config.yaml
n_kv_head: 1
activation: "swiglu"
extras: ["capped logits"]
init_std_qkv: 0.0256
init_std_o: 0.0
init_std_down: 0.0
lr_mult_o: 0.977
grad_clip: 2.0
decay_fraction: 0.639
Each number is 128 + 32 x the weight over the matrix's rms, rounded and kept within 0 to 255. Layers, rows and columns count from 0.

# layer 13 attention query, 448x448, rms 0.0928, rows 29-35,92-98,156-162,220-226,284-290,348-354,412-418, columns 336-391
[[145  51 103 126 145  90   0 142 126 105   0  79 114 211 127  74 105  63 179  92 105 104 129 135 104 161 180  85 166  71 139 150  94 173 119 163 114 146  36 161  81  62 157 178 156 153 102  67 136 134 131 187 120 205 143 148]
 [165 172  98  92 155 109 145 171 135  91 145 166 116 190 107 101 158 116 108 111  89 165  63 185 124  62 117  84 147  60 106 156 137  89 229  76 174  69 130 138  66 115 217 126 188  98  94 128 157  57 135 173  85 136 255  81]
 [180 165 194 132 146 178 114 143 156 114  48 133 147 177 129 152 189 165  78  90 138  63 125 151 163 152 126 178 154 126 147  76 123 144 204 137 186  94 136 114  98 155  82 128 123 118 112  80 105 105 116 124  89 171 199 151]
 [131 130 145 126 116 124 147 108 128 116 123 133 144 118 117 139 147 123 111 101 128 133 124 131 136 145 122 102 135 120 130 124 116 124 106 134 116 120 130 147 125 148 128 124 131 128 139 146 118 123 147 131 128  99 107 147]
 [150 129 127 140 156 133 104 102 131 136 158  94 144 116 122 104 118 110 144 138 121 143 122 179 122 124 121 126 125 127 128 136 150 139 162 118 127 139 130  92 126 102  93 139 116 138 118 148 140 119 129 127 125 125 137 113]
 [126 132 122 142 160 155 116 127 103 135 134 119 103 108 148 132 109 153 140 119 127 162 142 129  77 104 139 161 138 143 158 130 116 107 156 152 135  98 142 132 109 140 111  93 155 142 120 109 167 120 128 104 137 141 132 112]
 [149 111 129 137 139 146 110 113 141 129 157 120 144 122 120  90 117 133 140 137 113 157 124 131  88 131 128 143 149 142 163 137 126 146 171 121 119 133 118  95 147 110  87 127 119 126  89 126 117 140 107 117 149 127 149 126]
 [132 132  54 119 191 153  85  87  62 102 134 118 123 166 139 162 113 133 115  86 119  97 100 177 133 146 134 130 138  77 127  54 139  90 169 115  71 157 206 133 101 141  63 156 151 177 135 141 127 124 141 166 241 148 159 119]
 [163  99 132 187  93 129 103 124 152  55  24 100  85 176 125 123  66 114 159  96  31 101 179 119 108 175 190  77  88 127 126 160  83 141 117 159  88 102  68 153 118 115 133 123  92 181  62  96 174 188 169 119 113 193 117 128]
 [163 127 104   9 115 164 133 109 183 100 184 151 110 182 176 161 157 155 122 161 108 214  68 193 110 132  78  23 118 115 136 192  89 114 148 145  96  51 118 160 120 122 166 137 168  86  75 111 177 131 166 110 100 101 160 119]
 [151 151 157 122 124 169 138 143 141 154 124 163 169 160 112 121 170 152 130 111 128 174 158  96 163 127  95 148 122 125 125   5 131 118 115 126 186 151  71 144  98 117 111 154 138 102  61 102  65  81  79 131  80 141 164 168]
 [127 114 115 131 142 117 100 150 115 125 115 129 124 153 143 132 141 107 123 127 104 120 133 134 123 117 156 111 121 128 150  97 137 127 129 112 116 126 121 139 132  98 130 126 139 116 134 132 112 100 137 139 123  99 147 125]
 [145 117 122 135 146 111 140 117 135 128 134 134 127  94 119 146 128 146 147 126 145 156 146 135 120 113 118 139 154 142 118 156 144 112 153 169 146 136 142 119 141 128 107 123 145 150  91 133 157 137 120 128 106 132 115 152]
 [139 165 125 118 158 100 122 132 100  87 151 115  69 137 102 152 123 131 131 118 166 164 117 149 120 125 153 157 148 134 125 122 134 167 142 126 150 118 139 131 110 179  99  97 133 153  99 112 146 143 156 109 152 147 102 133]
 [149 183  69 142 158 207  60  64 143  88 108  88 123 105 119 172 128 172 152  98 163  80 166 145 127 154 201 141 158 114  28 131  87 139 153 158 154 161 195 103  90  81 126 118 198 127  87 143 186 169 131 109 213  99  57 101]
 [187 121 217 210  78 214 139 117  99  62 100 113 159 167 189  99 129  86 143 115 143  73 170 166 142 172 248 102 108  94  80 179 104 169  95 202  89 134  67  59 131  83 126 216  96 139 101  77 135 200 105 167  72 169  72 130]
 [ 66 159 160 129 139 149 108  78 149 123 140 115 130 105 137 175 109 171  46  87 133 135 119  93 203 116 116 148  87  79  69  92 170 116 213 151 126  39  93 140 107 130 128  63 162 150 114 117  92 125  85 117 103 140 194 115]
 [146  90 214 216 151 139 110 130 152 143  56 145 148 112 105 181 156 172  93  98 130 141 137 113 149  99 200 106 171 158 193  46 123 119 199 121 107 150 131 174 123 162  21 154 135 164  91 105  72 144 102 179  99 145 138 109]
 [ 95 147 116 164 143 126 133 172 127 123 137 145 120 142  99 131 142 141 112 117 135 119 110 127 121 143 122 146 145 104 127 100 125  98 142 132 139 146  99 106 101 130 126 121 151 136 117 156 117 100 114 121 137 146 155 127]
 [117  87 101 117 131 148 105 107 130 152 120 129 130 104 184 141 137 138 126 138 119 121 132 106 105 140 145 146 137 116 145 167 106 137 123 133 149 147 162  92  98 151 113 143 143  75 143 109 120 136 136 137 151 142 138 127]
 [142 102 145 143 178 135  98  75 127 139 143 111 114 108 159 116 114 123 143 177 151 115  97 108 115 170 103  83 132 118 139 196  88 133 141 113 144 134 135  82 121 146 122 154 151 123 123 125 124 132 147 124 130 148 155 152]
 [127 156 108  75 233 121  98 128 121 157 122 135 134 141 124 151 125 126 110 160  97  85 136 139 128 130 152 129 135 140  74 134  75  99 134 129 122 163 185 126  83 176 117 171 146 180  90 164 118 145 139 170 171 124  98  90]
 [106 116 149 155 170 148  36 174 111 118 137 114 112 125 145 102 119 120 210 126 150 137 178  95 147 146 123 209 131 106 110 136 126 167 185 107 135 109 142 142 181 135 126 147  66  93 119 123 129 126 162 118 149 173 134  76]
 [ 91 110 147 120 188 149 113 146 144 117 110 147 146 205 141  80 103 108 202 139  94 135 117 124 146 153 144 148  80  87 109 134  97 134 104 144 141 126 145 123 108 122 158 126 139 173 131  97 177 115 137 170 109 111  82 126]
 [131 121 156 166  68 134 124 107 169 134 132  87 117  90 192 120 162 139 159  93 162 122  88 118 117 150 101 149 139 116  80 129 123 128 180 122 145 107 132 167 103 110  95 103 154 121 140 122 159 128 116 111  99 162 165  80]
 [151 161 144 101  99 121 183 112 110 101 129 108 114 157 149 120  86  98 111 135 129 162 112 102 146 136 108 148 122 129 117  96 168  90 138  97 113 139 133 110 139 107 138 148 103 146 141 163 126 115  84 119 128 119 119 153]
 [133 101 166 171 134 152 130 102 111 156 117 124 114 123  50 142 134 124 130 114  98  84 121 128 180  90 116 103 140 173 171 171 117 125 181 110 161  83 194 136 105 122 154 134 121 108 135 128 114 150 137 136 145 127 176 149]
 [ 95  70 102 136 141 165 100 101 148 127 153 194 127 179  84 118 140 144 129 116  59 130 160 116 125 143 169 134  97  66  99 104 108 182 148 125 145 176 156 155 135  85  75  47 129 133 131  55 157 153 148 107 152 155  83 145]
 [168 132 117 119 177 120 142  87 140  94 190 153 183 181 131 161 153 143 153 133 100  85 164  93 126  93 129 108 105 112  66 122 100  92 188 132 108 129 118 150 103 151 104 152 127 182 137 209 133 160  80 138 167 129 165 166]
 [134 133 125 149  87 102 116 168 110 126 119 141 110  95  97 180 129  89 149 123 113 117 146 138 144 115 121 147 141 112 114  85 124 153 153 146 123 138 135 154 129 124 142 203 115 116 101 164 138 139  79 130 121 159 120 146]
 [168 125 159 147 101 128  99  99 172  75 113 128 174 144 126 143  94  97 134 113  85 139  99 131  85 114  93 145 128 126 161 102 135 162 103 125 110  95 116 157 132  63 125 181 154 105 126 163 131 107 139 120 112 118 123 143]
 [156 125 140 112 103 147 178 115 177 166  77 119 107 182 117 118 112 166 162 103 102  66  91 110 137 104 159 201 108 148 112  66 123 154 125 150 160 154 110 145 118  78  92 131 158 143 140 130 152  76  78 132 123 107 157  91]
 [139 132 246  88   0  55 119  46  46  49 152 140 223  68 186 146  89  70  59 106  73 186  54  90 109 136 141 134 232 214  37 156 178  98  19 153 141 141 142 119 130  90 132 113 160 154 160 145  77 199  46 113 163 166  80  37]
 [ 94  57 123 162 165 161 163 158 141 113  68 162  83 198  88 223 208 148 252 140  82  37 118 105 148 177  92 217  99  64 184 110  85  98 198  86 143  86 116 151  85 239 134 103 211  51 100 114 184 138 160  86 112  75 136 100]
 [ 30  80  61 151 119 119 227 165 147  98 151 127  99 198 150  97 134 105 128 140 108 189 202 121 114  53 129 168  85 112 145 158 189 160 105 148 109 158 118 179 111 146 177 104 142 176 159 119 174 167 148 176 117 107 130 190]
 [150 167 106 123 195 151  58 115 143  59 107 123  94 137 113 144 152 136 138  73 165 107 142 129 139 117 145 135 116 115  61 142  95 100 143 107  54 170 216  74 113  76  86 148 174 190  95 168 182 161 131  78 196 115 106 114]
 [140 113 209 156 139 142  24  99 146  70  55  98 185 191 177 124 145 127 112 123 130  92 139 208  97 132 166  82 156  91 119 134 102 134 122 162  87 141 114 151 119 119 125 136 132  86 100  95  86 142 169 172 150 149 138 188]
 [ 74 103 125  72 136 183 134  77 114 140 157 126 111  87 135 114 164 173  76  80 130 131 108 162 124  65  89 153 143  95  81  78 155 134 146 121 161  53  88 114 129 121 149 119 181  78 190 138 151 142  85 147 125 142 184 112]
 [147 150 213 195 201 157 146 193  97 132  12 125 164 167  85 181 128 154 157 100 160 123 183 119 154 129 162 133 169  94 150  57  70 138 165 133 176 139  92 157 113 103  25 153 213 143 102 155  86  33  92 159  73 149 130 101]
 [ 92 173 157 172 124 163 146 145 116 139 125  99 101 129 147  64 131 112 147 108 143 119 153 131 137 144 146  72 171 102 139 110 115 171 136 138 134 136 118 123 145 116 127 123 147 173 131  91 119 109 123 114 122  79 132 120]
 [179  96 140  77 123 126 111  55 170 156  92 166 114 126  79 186 143 138 145 152 126  84 117 144 112 137  89 144  59 111 149 138 106 118 153 146 134 129 108 157  93 140  96 104 124 112 128  93 165 147 109 136 162 133 127  85]
 [192 119 106 111 134 101  95 123 130 133  92 134 158 171  97 153 143 125 127 143  79 120  67 138 149 172 128 164 167  87 149  70 115 153 119 187 159 124 171 127  61 133  99 103 116 115 108 150 147 106 122 145 131 104 128 136]
 [ 54 133 114  96 110 138 158 122 128  49 137  80  90 111  34 147  67 115 159  98 112 115  73 120 122 126 157  99  82 145 107 214 157 152 122 109 122 140 166 139 166 118 127  93 117 158 113  79 150 167  85 142 175 129 131  91]
 [140  69  63  53 122 123 114  79 192  97 135 123 168 143 104  87 114  99  91 151 114  77 117 117 121 136 181 100 167 111 100  96 135 120 136 116 156 168 116 116 127 124 134 160  97 163  21 113 104 136 179 159 133 165 127 145]
 [126 104 101 128 141 150 155 176 127 143  98  64 120  64 141 144 145  92  85 119 164 118 137  91 136  67 143 156  95  87 136 102 125 155 124 151 152 123  90 123  81 136 121 150 112  97  97  98 167 147 161  94 150 151 190 156]
 [182  62 153 146 108 146  85 155  95 135  42 166 145 165 172 128 126 117 146 121 132 126 143  96  78 170 118 107 170 151 126 105  95  97  94 101 131 148  93 114  82 102  66 123 137  90 129 144 131  59 131 121 142 119 103 147]
 [121 140 102 110 156  86  99 118 137 143 101 122 126 142 134 111 153 110 113 136 134  87 137 144 161 123  90  90 117 126 112 114 102  77 108 135 164 143 116 145 142 117 100 138 131 119 130 148 138 126 102 115 156 130 119  92]
 [136 117 125 123 121 173 120 158 107 151 123 129 116 125 123 105 132 101 171 116 150 155 107 113 105 146 108 128 129 139 136 134 117 135 133 128 121 125 116 147  93 134 142 134 115 121 159 113 132 161 129  97 136 113 122 145]
 [147 118 130 102 102 178 158  95 110 153 112  90 134 136 125 104  92 113 122 132 155 117  92 107  80 100 104 119  97 108 117 138 119 141  95 153  75 130 107 113 172 131 116 132 131 100 111 146  96 188 152 120 150 131 147 143]]
# layer 13 attention key, 64x448, rms 0.097, rows 28-34, columns 336-391
[[130 205 116 125 146 141  41  85  97 119 171 128 138  74 134  96  87 140 167 124  45 150 169 168 150 125 139  38 144 156  93 137  91 116 185 104 129 147 152  82 160 144 133  64  96 145 120  94 152 182  58  56 167 150  58 140]
 [139  69 117 133 122 153 127 152 135  75  98 112 108 113 106 102 134 165  96 203 200  89  80 117 226 119 117 169 103  80 169 130 101  94  79 135 108 126 112  51 130 113 119 228 112 137  47 114  94 127 102 134  96 136 132 161]
 [193  95 197 132 152 213 195 135 185 105 198 146  62 127 170 162 155 163  86  75 133 138  58 183 132 111  92 122 155  70 134 182 108 126 107 125 150  97 135 116 119 119 136 114 188 114 209 164 117 105 142  62 169 101 242  92]
 [150 162 182 153 103 198 182 118 125 152   0 155  85 161  71 115 194 119 124 144 100 118 207 132 128 120 161 124 160 162 163 158  90 166 161 133  89  96 139 110 225 163  53 194 183 152 118 121  82 118  54 138  86 132  38 101]
 [101 122 115 132 111 146 125 153 114 162 144 117 136  96 146 151 128 141  88 139 130 120 129 119 121 142 116 121 117 114 107 117 121 121 156 156 154  91 135 105 131 134 112 155  87 146 114 135 140 107 133 117 107 133 126 128]
 [130 115  96 115 119 128 128 118 133 131 112 147 126 136 170 102 121 139 133  90 149 119 127 128 127 112 143 131 148 140 156 137 152 126 139 118 135 144 153 128  83  98 123 140 154 138 107 125 109 123 133 154 151 129 140 148]
 [143 125 121 120 138 145 124 114 125 129 135 131 141 145 136 131 143 113 125 143 123 112 160  97 134 122 150 144 125 135 137 127 148 120 136 154 119 146 100 140 123 107 170 154 136 106 159 139 139 100 132 147 126 155 130 141]]